From a checkpoint of a small transformer trained on Wikipedia.
Training: a variant of Muon for these matrices, 317M tokens.
Each number is 500 + 40 x the weight over its row's rms, rounded and kept within 0 to 999. Layers, rows and columns count from 0. Numbers have three digits each. The size before them is the row's rms in percent of the matrix's.

# down: layer 4 MLP down (transposed), 768x192, rms 0.138, rows 340-439, columns 128-191
# up: layer 4 MLP up, 768x192, rms 0.182, rows 341-440, columns 128-191
down340 103:566518460489478527551500490488521495554490564548455451516427507467561506469550445512445580563457508474531511485483497439478439513506531460492432508465519458533531543451517544462552540549510409
up341 095:501536451479501540454460438513456511468479525463478458474440485511591548500543550491544547404501541438440431493506454537562507452536534505511528496474508517522482555558464523518476509513518586
down341 092:496521530507516486527562496501498508528561538516479588522520522467417461566523541525405483469421464518575549467511513505533447458469423586549541450476569538502562539453455459517529526463515542
up342 092:484541485558527516500551537532453426497546522537426440477474487577491490507509468507573536479482484445420538461544473503498471423479487538514469515479527482485503524496527452485517471530562552
down342 100:536363470515468540495517470423530471511444483519468502502559521544549547429549480507499514493487530518499514517374528516454544427518438507466513505588495482471575457435492490516536497489537464
up343 099:506562489511514521539452483470498467474522444528537466514513513432540459449503569484517472486517423461487567495430482495462522493445522457482429495459475547429463536524541527501533472511566554
down343 102:439441545524457474471504507452450575484458527504510463449491504542474543456494476497446533450431513494510507536527522504521596450537499510525599500458508487494488499492548579481514439550477497
up344 106:524449542561467470476510450507486523512520573464416554515452450566491540472544561490526429458450501462474535529539492503550530557557474486529523519504539499461441452520464533521441533528475493
down344 101:511572472519496456480493523475425468603498483577504554423460526496527487506522472514523477460474461438424520508493499569528531477554521513522418482490433489488432491542521495520450533493585540
up345 103:464488516469481490444476553473536501531520546473473505480519478581520549558483550456505500545458498484461570520496494586495421565478481506489481505489514595440517502486487481531500487482467509
down345 101:468428642463504488548474476496510443566485462469487513440449502545497436535492392530499442443475507495518510530518493547527520508450499590451491495503556531445523412554490503494529511444587505
up346 092:496560474464502469449542436503486505413498520492489457507527565470485510523545535539479517483524491490493509457550527526528491458479479516493468466507498501546486563439550457553473473551452498
down346 092:425468484508546508472452475549531483520519572479497479450436510511474524552519472444512438529436476481511504500574515519422489483491491529542450568527492566408550454576500504476489409509482482
up347 105:486498538519505424501456482464493481518496539560460507512469508529496506512532470467525437507531413530521497495506531517479528483494552513556460534573407570484569497417486524504371529487481507
down347 101:574528502558520561484580559529473481466492546483470474462538519461497480456427567545494506507494485492472532476497573514484406504519553468531489510579552454496496536484564403484482437542492429
up348 097:470547516502538557493489500502510534465488537537483534456470447506530520543379476536520507500559445459530547601492541501496476459518479497460465527554484538554552522450513437496474509549453541
down348 105:538501504500513490542521517458440455506545462507518537550538465458521508476500450478518525457507490452466479452513526501456444490531472442549500533484518468459513506515444486532518488532462454
up349 100:564460482456454483596541569433463538510517552472555514500487578513518485489547497459455470488462485465427468580533521522535521466518476493506418513529539515542445471474518463499489540525476540
down349 106:456486522564483551419408475509524473483500473568476520478428454496437491462431487497511492412452417543486524460540503507479542523486477510537526483474503552490507528549544541501454473497437483
up350 097:522586514471542516489497532638526564471442503454471473465476501483551492461496471548521551421453514476535530419509530512462474521469458475536568553462506515557452522542581521512546482494487397
down350 096:521435478525613502462470479474496495527489504506545485552532506504505500558500567450461498410506502447465462581495508471616535536449514469508532461533489463538411444469494563463532473506450477
up351 104:494457455529515558548461465580622458518516465540479499457536527592535494476542474491517520487401530501517500528515426487477488524449490513530515467507479453482514498531500479477444531491527547
down351 113:500451463542581446422537473467537459519467546486521451516489521586509496533539495444463514474518499530488472529488488533462512490529503424472495438486564541505517623497487507477450473423576557
up352 090:537517515507447512480533539565529497536512493475499524507455495520534528614508543488584511481511481543521511520456529494434457528554526540478428546487456506515535431479425538505450583507510454
down352 084:524486468486478496444477466438377467487531510570524496510539545469502463525515442504458494468536491479562487539522501492619528472479420537479536465542509577545530542532492473502447491483457611
up353 091:548499471519511529553479582459428491546517511512563496490486518597458535589557483509454499519522485505438509429472483476577425485459461486483428480473506533505517488459524512558558526514473496
down353 102:584519511556521529470460484514454472483412405446528504520518522541495568492502474502512484498517511522473446592521522538461491482500507523542537583547490565550478456512408521498448462575471508
up354 096:544466525501569474467430502530439517512470482486496581532516544512467518505569501476459500502407486516492489474478541495511560491458504463496490455497411505507479461547508550503547520595505469
down354 095:501481492524510521482494526460522494431532466539578539472484546474486663465531450538501503453494502508554474466491538458547467471434536511434515496527503494530437517499576560447437445530452480
up355 096:478503484639429526513498474568454474460497515503496495486424482456512511465533501496517473438552490540482501486474508490500507442500506485470397560462586567491437504475545547555511481460508498
down355 102:457477441448503556490493503435518576498519436521527514487526566543413487445482559453474581481488503397426526540549505463579503511472478508503538474567475481492514440492487475462435597559469564
up356 105:434464477462499552506463476536574495511471427456535540464468563500538534482504412497488507464416562492551492434536475528503409478424442501527429521532524537477550435499534554534495456499506562
down356 108:518467531583529462535475463509413464446536474475427468548549475480497487493461479490501469479574487501509487469492521515474525552531488458456493500473458565523460505456524498508514447395517528
up357 098:482513437482542580534474488559497516467455477477450505518499459466544536537464458481483539410480488461468425431455513530477473520541445535556464517547485585453494503507486517454519478506585474
down357 100:466509464500418467423443487409453480483486523463519516459481543557558471439536604533519438552490515533433518550512522439496562487505516493539498443473500447450575457502521451508503580552516603
up358 102:570556498413514464526475544518522492492506561492508460560537568588495542530485503379595402469471557506428484446536568496478469502449452542523497538508482481478472515510411456499494507600549491
down358 101:496472537574496555528457528547481514504536524470480560473481474438495417500525520539470531472465514423468529525533491447465497516504512495476494441517553506454526509446431521491506448542505473
up359 098:512432550430464527490470495521519558505526495465552519511482439561496504530499512490468468482506468538577442556542516489474509396473508515485500556520453478537525505556497575531505526431434491
down359 086:444523469554508530418493522497506542456501420617517473480507519494467486512480428497527508494468517536471520477494418548596493507485458519526464480451504546501446511467488466545554514476466424
up360 101:503514466462499480478479527486538531501563555580591528499491492504496500555518525527469456472525425450495441527543483496535470449475483506481489535464489549444451535474485533585476493457505573
down360 098:439484547535495475606436497497546523492481462415478486477468515517469520481443491466538541518477449472515458590471541533477549489501469509473476555581463508471546481486478488490506475502501506
up361 097:534541482456574462504527469491518522501541484487512514554568530573475486531569522492468494462480482454499535567485578475481486468429509486584501482523397498432487536513512504436523530503492503
down361 090:522499531471524535440590506482527556535420581444542530500455492496518544478501473575571473505477426536479598517526501551480453453547502521534504509468477558510519526497518513556507465381492523
up362 099:480466509529531553470501587516516429433437579534496581533462551481481514397597481480505447525509545525575498518474491432560425495543492582473441520505539488533500508482483505508538550489486496
down362 099:513492538506468447499370437545496486520510470463529540496488448493425463486516402475478530528564463467447480441471484481465563528502519485468469519492490519499490499464497520535453526507517527
up363 094:484482482490511602492527560551538503442511528508529534528470470462469445530497580483520531575568507492500554575459446482518509488495557565489430491567546444457522507432521443506507491527501524
down363 093:565493480491474469499422405473472534530421555503541477497551579480461582501492439413528600502454489527512493452522491482461490501475396483486440486499511481528510534571492516497478498496469538
up364 098:556490556517490469452549478464519463488545533507536482555466471456538480460585502529490422491448477414546518484484458544520447462535555523517561443581498448488427585559576489542523546522504474
down364 099:461520526445512507505458379435511486474565598546587547528483485511552530522489561569491453514487462462443493462504481510514532453480480546550470520472562609447541501521455508511468490451409480
up365 118:543527472523495489471457541466461521448500467559479486505430532505568484553507519507511484449570474516546527555530472521459526508594500525513544457514569479497490540455491490517560527491444415
down365 117:518510413479528525496506514530469466462543494566511519520444483560461549527491473500440463553549469446439541497476473481490521532529471570471537487509583498608522538526516492517479485516514540
up366 104:536515484470553500599554447408460574508450515559494499500532474443447509557505514487483466572440473557558532447406536498495434469526508450504499482496486526489533493427500579414477472536405474
down366 108:491557538522514505450503418561471465510455509497532501483511498495441501463563506514538465445510545539441529568451443483444431464551503488465487475537526507480471494536584492575466447479594491
up367 090:447464528469414484391482452550500431505585500495537476473499531466482510458473484448540510534481516535495466475461451503524531505481529482543431494502464545436480509435554433512522431487579509
down367 093:497562417518485453557475489464486529497527522481492543486473527485516465531483488500533558472488550494502570527503506527551445523550549529534500497499494441491445508516546478484543560476514488
up368 097:530511415554498541525530435534483474493470560468534513436523530444523477496501492537463502495528496508489435532461475482502522477472469568471504531458524500482500467532549566544479550593481464
down368 092:481585537520457489487558544511403443496476463518537483519590524518497573532474460511566554472487464441538569441522464496521464490447556506525476514466468523535484428465487512499460478465611545
up369 099:430526538560533518520433472479567519539552509527461439604449491536545521550505504555548459554505482548540518443511470511455473473454400516497465536484466468504435468471564546478546568544488496
down369 105:508460544542557454575503435467492418531536513513504488541478562482535453462564507472534553457564468540452520413409563552451423447502578542444534480490480516608431439552460479498454480494484432
up370 098:434531473523501476500503497517475480534482503539547528523600508485427419499508492540470547522450585502441456450506540540544431475510423501518499529503549511502560455519497508523554440520460516
down370 093:566532481543478517500490418505559536527472518508421494490447490565521611443508466530458481596505522420593520450516512492529559499478536503454507512463399535500531511521564488477498553495503446
up371 099:508528490424505509482530530526547523478539478465485524505471462414517527447487540536481432533506506517538509549488500579493503517558434546517423543488510473516562449561497451518450537559430483
down371 096:487464501532576489543563443536421496521377490445523520455479518454488511457472458540501506529491528558512499507493592528434529500533519509503520460541482469547500497494479516474545547435581542
up372 093:558511502558550502465472448465454476552578428583467562540472500493473508449496517479530478488470600480440450538518584453527548438536525498457487481491464487534543441499510539463444477500477487
down372 098:450511494483436524512562543462497486531497543480523491507510526450542541494512448511531474476530422463519496511523497535534474568518436596439511517434502532486508478475534510533496516488408483
up373 096:496420487500506518446480505486431515465498515578457474522498470496535516460559549507508462453562545539463495489409523510474539543537440444521474517495516439487494554485554497487513492455473561
down373 089:541521483458506518554573529534529515531506492436509507577504577525454520509425456489503530565481461538516502516565468415481473515420454530501418470577471545493480446552511454496454509573501407
up374 104:480494546502485475547525533466493531462523489549476539518567532495502493519463530472507468502415445458548506540537596487448492512515521488426484522534502479486462469469452481481479495476545405
down374 103:545501438541486491520540541487497507602562494492521552474534466517414520493364522523500503470397551534470485498455538512497516560548535460576464503409466525490479527490509405480515531499538586
up375 096:442547527534513526465472478486483547556532419537528508545492506462505451495603557458557571582515460468506462513539476448443497535530499431436519510525509559456492544545514525519433506495511517
down375 096:495525452497492445485506475502491529448434507493442519482491564525529514532492439510543533466557511496490481492506517552507429509485428445523481436477509527499440429513526514577514541533520513
up376 087:437580536524482541570500491467527482554419432510487487569435525500434511507520513399582550469553493455464554490543495487482486497456540509519468536468509501483515533542543491608509467567476453
down376 087:514548534462492497516480483566453516518505542497498483513529485472448539498421461494479531508450542507524478532497449522516485507483458463543497476453515477479541534505413539549464497450519445
up377 101:523529502531516503448518534486503493540513516441605491460568562529533533534475509488442519523410466536449534528512483499536504540492431509472528481572467395464485505496485511538509499600415466
down377 100:510489461566545484504489421557538516518523451449466527495535461470550428556505527540501566526496497423476507576516520498450470498495462553512470506426508578527443444405491572455465452440599449
up378 100:496395486525511547445464577438570533508503506544480518474450580507494571518570450492480473482466494493470502509454489499569557499529537470471461502490515422508489489520452542537530511477550467
down378 098:498523442452509424524514449509458492530464438532516500538477512505526520488444511533528406473513530490446502517522572494507518513489477611549550482463492499533564517563499493557492493538457463
up379 092:450514492471476477446511541511477543448501426503487504527536603513489532513506497563574508505438512446520583487534562483504504527420541465476497470503523555512432529479484494567575515472521508
down379 092:519485541545421527476494518508472552520484413537457510490526441613518524526484495544490457572601449481480471533508494508558497479457459602558479497502529511481560510496519513515446521501516544
up380 099:504537506521534461565508496436551472448518459481544495550570502495471484512525578541553557496470544499491490516452503488450503402543535530497536515457446471510400561441528459466526442561518443
down380 090:482398553562586556484560542579482512562465465463569555452518475484462501487479453455462495525516525493458459507553505430502502531480417466436481554469469483586517497476483540564442587540532545
up381 094:473478481503487523475517470493506425497430442505486529617530461477491481625478538505468514533540396549483465484477498455477461514534489471490526546492509483611592531446454516498474509500519531
down381 089:569544422471462511499529614428525568500504540551590476416415530475527515482473449497453504379504542494517496508545531537601478514482438512494461509543480494487450482536462555483493511500501525
up382 102:548507554485564424505407468454487553571465518582487493492549564496564483596546532472501497471500558517497501432559516536555450512477412478448510438520493450526500408547494493537571494445477532
down382 099:501449521516526512569541461450485506582513458488461491539424515480493513513479437454473528490573480444461515436502478561527515458466518556452461462511467470507504448545508484501534570531584433
up383 115:496507513498556568474460532477555474487441561428470500458427470402562574571467518505509457563513545507488496492526426483472450516524508490501516488419506543521513521445491490461497498444504460
down383 113:546569533532524520433480508483524498537532445457430550448468461443550551487467514495477540452563517452536505478513523477471484489502552590416524531472526515491508472455478501503476455528560490
up384 106:464540472539509579457534504466496504516534556508451397491537468488525519506572488542580511461512550536512489473560569510609512488503532477436426455440540522467526523514517497496510542495497540
down384 110:527556510528530506504463439520456424581565465478497483485449519513505523508578529440528557507505502415524510422494533545481521453475539506494460523539532551490505492496482534449494502485503529
up385 104:495445464448450565515487509502458486520490466459533489583518548566525481514513437517495501543504513472511453512500563512493452422483523447512508485501507526556460521589511438514453530499538462
down385 096:522487550589544470513464541438527480448485526498481548427491459431461457512498574540473489462533552541483576476492587436502472536507533528491447500522506582511511554520446468473445475495526455
up386 093:440470471534465489480439468486503496593561454453467522490538542525471479495437492483509474495494534489554510428416425438596522558419518432480527517548492447444465490488525512460526546540522432
down386 096:448579506557504543446514483485547519458493509536612458483504470493501497487455457532471510522552500498514501495494518554478527463551515516431510467563479481567484447564505528499434444494440542
up387 092:584554533445541523472587510479493520462522492516497442513547534600463470505485517415543471560494519422471498496515506490580516496586465504488499467461551487658480513465476497529444509524485509
down387 087:489476447442493539488467416564530465470522540523497497470544485529489495540525461498473517546501540539449485439588450516471503503490498518532498439549499513517548504513543459504495495470454512
up388 102:516524489488493506492461490455566434518547540548508547441532493528537504485511563516489503503487510499509495508542565484483479592457463478574489521519465508535450537552487479454499495563546464
down388 103:528474531476520524492504537511493466537525521557529510488585469496544477505488473471564493506441460577456524479529479484502466471352551483484521485482542495434496491533433488505497462494427581
up389 103:501464443507556564522462563418471445482518552530508477487513494437504523602522414556472493519520507492553465523603521495496500512522457506465518530493525482483522483485583507403438480504525472
down389 103:500490518458530509482520470537458494517515459470431491479457533514495490408522446494508533490470569520511546467497505440385467506491537410588530493454515490478496501522510451570509475556499443
up390 093:493514491516523485508433553467508553495471501408524481449460508447517435504495460478471529554507436523522524505478495485442471502560502491479528437440502452553493518480551482531468451540526462
down390 100:545451528530564384525503470501494598452484503494428445559531549474498504512553520461491549506439448584465510460540457537482513495491514524546492545469464523460511475538521512508455469474458527
up391 100:480503554445508445595568435548494531510518541430477480492504467459561479460484498429473500597559450517570508479479488470509486447530472504572516540583501493595468577500539515534521487560481412
down391 098:430452502521508422503578549487495555537511487547559425462530488522491470476440533518496495590516382473544517524457484461481507543504488509536543501464518496472561436513467506574529473488521547
up392 103:496523467467477513466432562463464463507493458512506449411531451548475587568516476499497419521479556512476391432522536519507467493596560439553458530512570504401500473435471527572450504542501514
down392 099:507432501549503482527468492479547514490418575534592462541460507498519457450418534499481457484487508513533476499488518453466521523514442587414535490476541466499439535604491490497565594439470433
up393 091:464503542479512474511495493427562476494480455488474474530417544512565514539521491495490443488605405450505462476562456561502526538538499557560536530520485500468512537488485539539535481558527413
down393 089:508448441584483491500542480473527507491551514474484505402561489486567556471523470511534476501433550562538508448557493500505458494406486516462449462466594491487474455416513516579531571454415459
up394 111:491505487534485509573493535499493513489542560495561505546479450541514506477530501482534553542533438508510543474496460506491478528459557534535480476536522515456534501536472478500495413437467525
down394 118:491606536507452470551456498583477506482415505425490467472524500481427494473534483515536470547502446503549485524552493471473524436481570497512473479482536554490435442451492510435481577502506549
up395 109:489554448447454463544446553529549520477491505538469528521485507439505505519441517467531526425426467508517557491529451518469481473493551466447497474532490568475533487432498535538434504420506570
down395 108:485456501470513532461464447510474455533436512512541495528516522454437504557574503473545521470439539479490543449498531574555509487534592467488509518502526514503439537474439473469513485525457422
up396 105:543525501486570497474511420501455564420499561524432438574503453383540516508580460432563505467507496562495567428531555555509473440507563452463473469401440421538495514500475516487439472457449494
down396 102:491469534492531556492517464615459477575499468520559456455538500505444521518449467492507558483448560480550504551471529462475458502524455507497467506507507493466460460588521510509445529491620553
up397 092:457544434513433524526526537531501427504523513441526390496535484467460487513496535522487456506510527445544480457485447524491453507505481496493533527504517427556486516445484526432543401561498479
down397 091:529486551472489506548492499503483516522486515417502506532483520532538544479558492497500476499517433504566486506512466515516427505492510434509516519548522491480508537544559490500479458450454574
up398 094:506563483553409500525479482493494511507459544519427527447461495568530518563506513520494526425489512509444503473603508487433440483511466453520489590447503509526427520506561467478522479514491472
down398 096:517530561469519472505526512498471511493484466465504464457529513546471489514541516521449440432539455492492567585496491495535503575518463558477486554430562519552499511451495442541432498510553583
up399 102:579502503526488464493581551495532449461508557513524544426525483424577456575465508561483478510433510551540522498529477516513468528530512584524482485457522487542425623473433486458425538499499471
down399 104:490535562515532455523445411486496550494451461539487475523506497511400561520442441510440492479502503488454532562513465555491476497488550512472471524477484495457511546498570500555495405522429557
up400 101:553468503507557523548518505461576543475563498506469552544549477513465473497549443455481504490482441461463480511568484484476489438447475536510410592545522419506504438580507515517510451577481525
down400 108:486501550523463508486474542475518453515444488498510458437548508530460521524504453496481516529537469559477514517451539477503505580480522464469466542546498644549483554445528529432585566450502500
up401 096:559547454446546450566496465525419418503440475474501451501518561484454622505544540473558487390488549513504495519507504547511510501553477490488482489511489492477532488484479509541517479474559462
down401 093:437471516516485599474441533541487530518542462543550517464430528528465375502453528495494454550456448488473517557498518512470487533474514537472459494467500516475467483488506538499508491509441536
up402 094:512489421526552465574531539555534518535562506483516455517562485435471548570467467495565516536463496497574513420510525497460566454544474495499428524462547515477492502485511546451443492527487532
down402 096:548526423456525488528479510561474497529474451535495522494509434495539402547501541544516398522560576523504566539489534501543462528469477501447617501404570529507524515489493491535464541542489485
up403 108:554474529472506518525542420429489478474534426495463590479479559480531514576442468489534432523530502444490462590566514443542535511570480487494416483472564410512467444519548517552489545548469453
down403 105:521457500500482496538553484452532515461448593489513559511471497488502480398487452454521477464523476601463450463509524458462510439499519484520531500562483504469467475536486461505492522478508507
up404 103:537467465535496510437473396486511483375535472520474510500540428519487461464473458506538502536425477462489434576529496511518510551542509605481452505537472456485522506529526569531511551496511560
down404 102:547530508476482458513429534486505544614468511511592536495424524434454426492538550410452483549537561575512585493440463499513529480462490485451516567460511511497500535594450501492504450497467480
up405 099:503500500534569551478470474477510533531540515494417509426500554501491548507555496597543572526527459523503424508508547616493480444489423512432493440481521475519446486502497533515463447456528579
down405 095:460494526490596459578467494422576551532455514512502519497446503451446463516509531443500483560528468482498511423536508461515576576510461446472576534493475548560522533512500530444466496479558513
up406 098:443488532454479557496459529554534510480521457446480558472467508549509534472518538421516480530486562551541539462510497469462501516557433472467538515498499591489463514463541534524455539463488539
down406 095:528489535535527470464498506483488409445507438530395444478559519532507517504505464566530500510431484460462519461451541483554506490479481569476508481588519462461617495575494477457477503571472523
up407 109:500484479481505492517530460539513499478421537450570451512413464542495519506478550478443463472508536438496485497463479547554446467477493485417517518550536520478495486468493544466525469539418475
down407 119:526563528504483489530518524520577595450484524475480473404571504494479526459436544502546506500464534484487478481462526497508520501467517484564511510497516485429502416500508509430479582549571531
up408 104:534476506559499513438535482456518491499582564553506479489472480486518491439454475546481472496503463527519555498529506533479496505548535531492388572526507434580497502465506512498544491576449519
down408 101:499521498465454511491484514528423486495467475496544419476479467445498509524562522536476547531572509476495471448457501592494516526485514536505575522472505498560462537545518536541550438484482515
up409 100:424541414581490466504448498496478486519469466534559506418514466511514567543532525519497520487457538477514545443507488461502427543537505508580491517513521467530520549495521537524473496480533550
down409 105:477503542495464473512494518547481430519598510513549572483477475525497530483438511541542521473456540620437458481493354523487422524463500486448422527564541526489489479495485511519524481487484407
up410 100:484492478439561552445517527441499512511461526514474559433581523495526535499539488480450479510553528499577497520429462484484360500476494493410499502503567454531513490493457463510476440500492495
down410 098:476500495530491545472577467494457464581481486469506589502467581523465472559565473552517534456486466484527533439504450429449596480508535449415460557498445528504446443612498483543490530489561557
up411 100:532500520543517484519530453528530504571569472550486490457469493481537386484521517455472446461494489510514450484504499471462477536568539565538483562463506449506473483511517511487530470516494486
down411 103:500577577402420506488552495537553504476503531545547519521496435534499502517597422526493535447502427562456425484421524402488485501419544553533443530482523605496516476477449533502465558500505531
up412 100:558485460438525502484573478468538528465401520513499491515515538411430576520458416499501536585467417511473484412424492502466522443596508556491505555550498516471504469576479548474488561503567496
down412 098:478477389557506603506445511514461498437543426506490492505562467545566424503464550495540451524520603521504523551513501563510486519405478471522550506461499505553445547520490440501501527465560497
up413 106:536451535516468523516499534504524507510515476443501492532494502571478489452507479406528542496513523468500579547426502521537435525486448452518536464463440520482501499552508548477480545478489475
down413 102:494593536448513420490426499492497498477498553501494553515473504494433506474541531495463499537546484543546535472501564499540515440518510454458516498522536484549474593549642507497500571486511454
up414 097:471450507507497509545476491427473437525557485504584411545511473554544516536471448521483468455468529500531523529594396548528471478493487481517458506531447480494432493503459516501521547530449501
down414 099:470533441514548483548516569413444546428520452424483473437477503538461492449474544558477457459489509535516541465468443582474527461473419554509548519458516526525548507511517479540440599495516458
up415 100:504429561511492467472474491517540525515495468507513475522519509513510497507537455487524543478525471450526551434572501513509480525524467472564521502553484415622494455548576470458467482531527470
down415 100:475478563512443506513445508506471391490535584509526460418539458519534495469518571467466539475533502519504483455482496568565450554532499490460537524481536465518535482480511490542500557501525488
up416 088:504459434558508530542502493515555530520454549521472520488534470426545472459458521477508448490549464454478485487500541546408511507454589586494494535457526522534464540480496461562540445477550471
down416 099:499497483547562473458473490508550439462550460505565448500480544458510599517531529473488499525481510580516475468494461535507417484442504469503532489461481524545430469528475465558482590451514598
up417 097:505472459502498565534501524469454560456527467581482527492568504480407551493487496581471491505525573471530546476534463515514425496467490479479545474554517482492494539478511474411603548446491568
down417 099:534479500540498504457515490503548484544416505494464519551489489534448468477453547602477468463540478521490464504474501512509458532511463490444483554553432550529492526507525526452469504582554547
up418 107:492534434528534452498498508521457496508490467515513445586559484496525509428512524548448497641527480484465504489540463439515491513450480504497477496489565534537544443534551475563541446657504480
down418 106:511455490468446502488515496526481555451535558492483545461473538473489539504476468493529464559506491517479536463567437499449517555517515486561514474504515547455451567526557564526543564522438503
up419 103:513500473504508549526508547530454479454504502514534495454551434483499482484488490490594476442496454455493586538506525494495483564521523485453561544522570471521468475474502542498504482457492539
down419 098:492537546502538506534484341507462583524489532473498544426480513550514511428490538469530524482482446531474601476514534505567499454523518533432514504497493462565395519526439514482504553507525499
up420 106:531487502444530531454530467514491513485541526467522559511602525492527523479449471494539490512505556485558549464558483538434422527498514485454508498539511479557494530517535524517443576496464470
down420 104:491435523405469428493453503476535477434524422383522433505478514526426455537452475526482543513543474476525473545510589460493516506499452577511509503486539505513444489495534477481468518510571513
up421 098:498487437510488537554544551509453486486482450493491553488541480493492487509508529442502498468505562526523509474473538589455514492414450485528483560557546499547499513462506556494425495511510519
down421 089:441493508548508532468478466480421462561565529523473540478426461510530469580518487444461638521486449525500500544502465495509463439498552457484532479446447508491517548518451483516507528539502474
up422 100:478497548535481527506478516474469530522527454577379433512476557567531397532555566446499479471472458403510496481447506454460472476480440484541507536535481441438509508498518431524539452416506482
down422 098:500488472547497542511468536512455473554468519462550519410485468466480531507558487565524491524537518480414595533476514471522512531452440526486602484542515502556519456480486496541436484534510504
up423 102:526490454431475521403533503525567518487457513481476514494468572518469547476520517544520497531445474518504479473550518543486476454517516538485552493485480543506538510533460459509489579558510505
down423 105:526535526497500528550451472504536525471434497476469515486506548562480459476544540523475527492503465430511497517442567477539465499450517485478434561473422482466470537467518471502548478511473482
up424 104:460560480512511446535494547532502503511506470453558450502559450422436448520479509491481544528518547489450552514522506440592527582546520464496462462503516543514463490517476496557463482521468537
down424 107:459484490493524540479494562481522578516528555488464506533463454478536437480542518466515610524492531522430531392535457526454502534473517540537570580508509513520488509478501584546504483492535477
up425 092:502513497536439507509466519443493453547495578461515459527424389584489485567495535515437487477466518513511520511448459509547544481506478575416495428480525490520512480485549528568529542440482498
down425 091:493464506527509427466407489477434540525532411545524503456505568487510524507487500607489527510537532474482525479493527458480555487531524476508506506484498504475463501480506544458452461479489451
up426 104:505520487561529482405502494486571478474485509488485503496560551527438446513507501465489463456511463545463511548516467447431521482488451513470572544540489436509488535456529544488550402461487504
down426 094:470418522497507520471531497538501536520554468531552559492514535478476488497486517513490515543515495430465505536463515526463480525520544420499492394525510552521504502489477529513473577527501444
up427 092:480517491514498542509533520550577454489524573502477493493520457460484498478540486461561523504422491505536461484465554519510457479447494448483476496472424516474538495494461472513484534441454529
down427 093:499552541528513480489479538519433499545559502462478501550513536481491490466523470460441483514562477441506532571498459481496517497535501492582424533519545467549497523500533512471472467469499508
up428 094:476495466420535422441467446553591545441508513485524456522455472543437493512507470429511491489521406486504540478529424523508585564474508472569588429491447526496469528468593481537515559587498495
down428 097:534507502544488516544484516427505535504501488457571516540430470474559528475490474454469490467493471432522503460537567549495527498465477527447487503516438423535520473524489453429481492455476502
up429 098:585489483452458546462478475537486425389484497426540539486501497500522538558526498509552510510488569523543490571486539436488508508516432508481441521514501466438530502453472552507540492459526510
down429 086:513500488553538515477430512515495446513514467478502571462503511476520451512522514519494503527513553469506500502522436537529492559498422541504563507490612507513491515467454495481438530536529506
up430 096:447552454482428425494441534596554479536459483455531482554477485491524480508480563544437648563422504491466555492533555464505524451473427469464494534487483463500505483563543491509508524552542487
down430 099:503518515499551575510415468516540491488472495544460565541452482458482565491442466518542440451533521482463440495547468534493527545541440474495488552526505456536411521524460496546420530563545469
up431 106:569553445477491495527548418498518561517499448511569515563429547512448509505526485463491467529480530468460474573488440538504479560525545501483479565512528478559423554548521494471542488589525477
down431 097:491472527456446517484436541446499464481559493531526451496452468529453495489526489531506434480542449550488438505503544505511484466412528477486485422531495475478517485543503506469500452499577444
up432 096:495490565488556533499482538523539547499542538515447507468457553507545547464508456516546483571442536508468427452512536479584502456453512518475509509479567459540463380493501488499486508479491512
down432 098:437463489527441487461469461489470453523512504410472465480469479526520490511519552487499555522557479470556509568420475492433539533474530454528491486522468541531490554511399511537493468506509503
up433 099:470478580457509469469512486566477442483518562488524503484538517551511427527542447443451411474482456492545499501543505530497560472570478541528509499489455540545502583501486502462514471521512528
down433 096:541489439488519512504523441534563508540512470542477493488465570499477530457503456450566555503404502497494502470481587484526551517453399532444495513540458462524446451536482568531442499566504521
up434 095:512558537620470470549493542478460469468485492477509535463565466512483498532561496566487390504527452482486534476557479541493540460486480506523454446552476512580527477485433500491559500478532497
down434 094:565442481441431443546478526501519538482456476510547542485441415498447482482463519435483467467481519482493529489487555506539469540503532477549535509528506491483502490457428468494478507545568504
up435 091:527497444516492522466502488561482539445529472479472498474533497490451484505500446484572485546472498508575525469433557538511498464548520485513490483489574423477516494484518462546498506493596464
down435 085:490497561418545515612513566411527502532534551491518498521434475495510490502479556511533534452487455468541516547536495495526512503476424496488513446474552582565532462552536488460477477504498422
up436 099:455527517522477524547547471458471495491521450533491530468490484518528477526431468490571560560455548470506539480451558440507424511483554501595523469509458464502529446496480513515564518504487562
down436 102:537539488520542525507536483518474489466514521548485460500435464479485559510525549543459450502432521463505467436441499471438424505538480470572516507498502489433501471478508476502525569462493447
up437 102:562455488467592514490450457474543545481503460492567459511544470449478459477576430506516482469463525460540462531534439525545564474488514474447483528430484463524483446589515547426480500571534497
down437 104:468490526464549571503521419491526560473461463452445455479543607509459465514514516493525514428491482462566535576516540443494441501501512488474448529493445513572419425515453521462488534572581431
up438 095:506485459422475585538502520421507494431470545463503551488492470447487580566463512526457531497573453501488542524527498543483545499571527531535566527484457466470491533485522524473519463565494448
down438 104:525450458558525502460555496514486508446634474568540527518464507503519496485518432417486516507508517417474458554542531494477502518428507482466547480498512471574463489395531506477426507529485529
up439 100:451443421468490516557493499511511481517520545459520524522488516442500514507493493422554474496495442546483464510489456514473484450503501476485554497626567456469493418484469492494568568510493510
down439 097:530511487485489457471488535486427462476443394554499581516478483577472484521502516471516546522508472488547458539525423497537561475495457492532527464524525544570468475512522474572602553472476508
up440 096:484523538456492450529505481443463504491505520434554524469543533458507502478504448588548451505530541560511552434468476515483493535478536512440493521527459485565506539488520520518514478565430557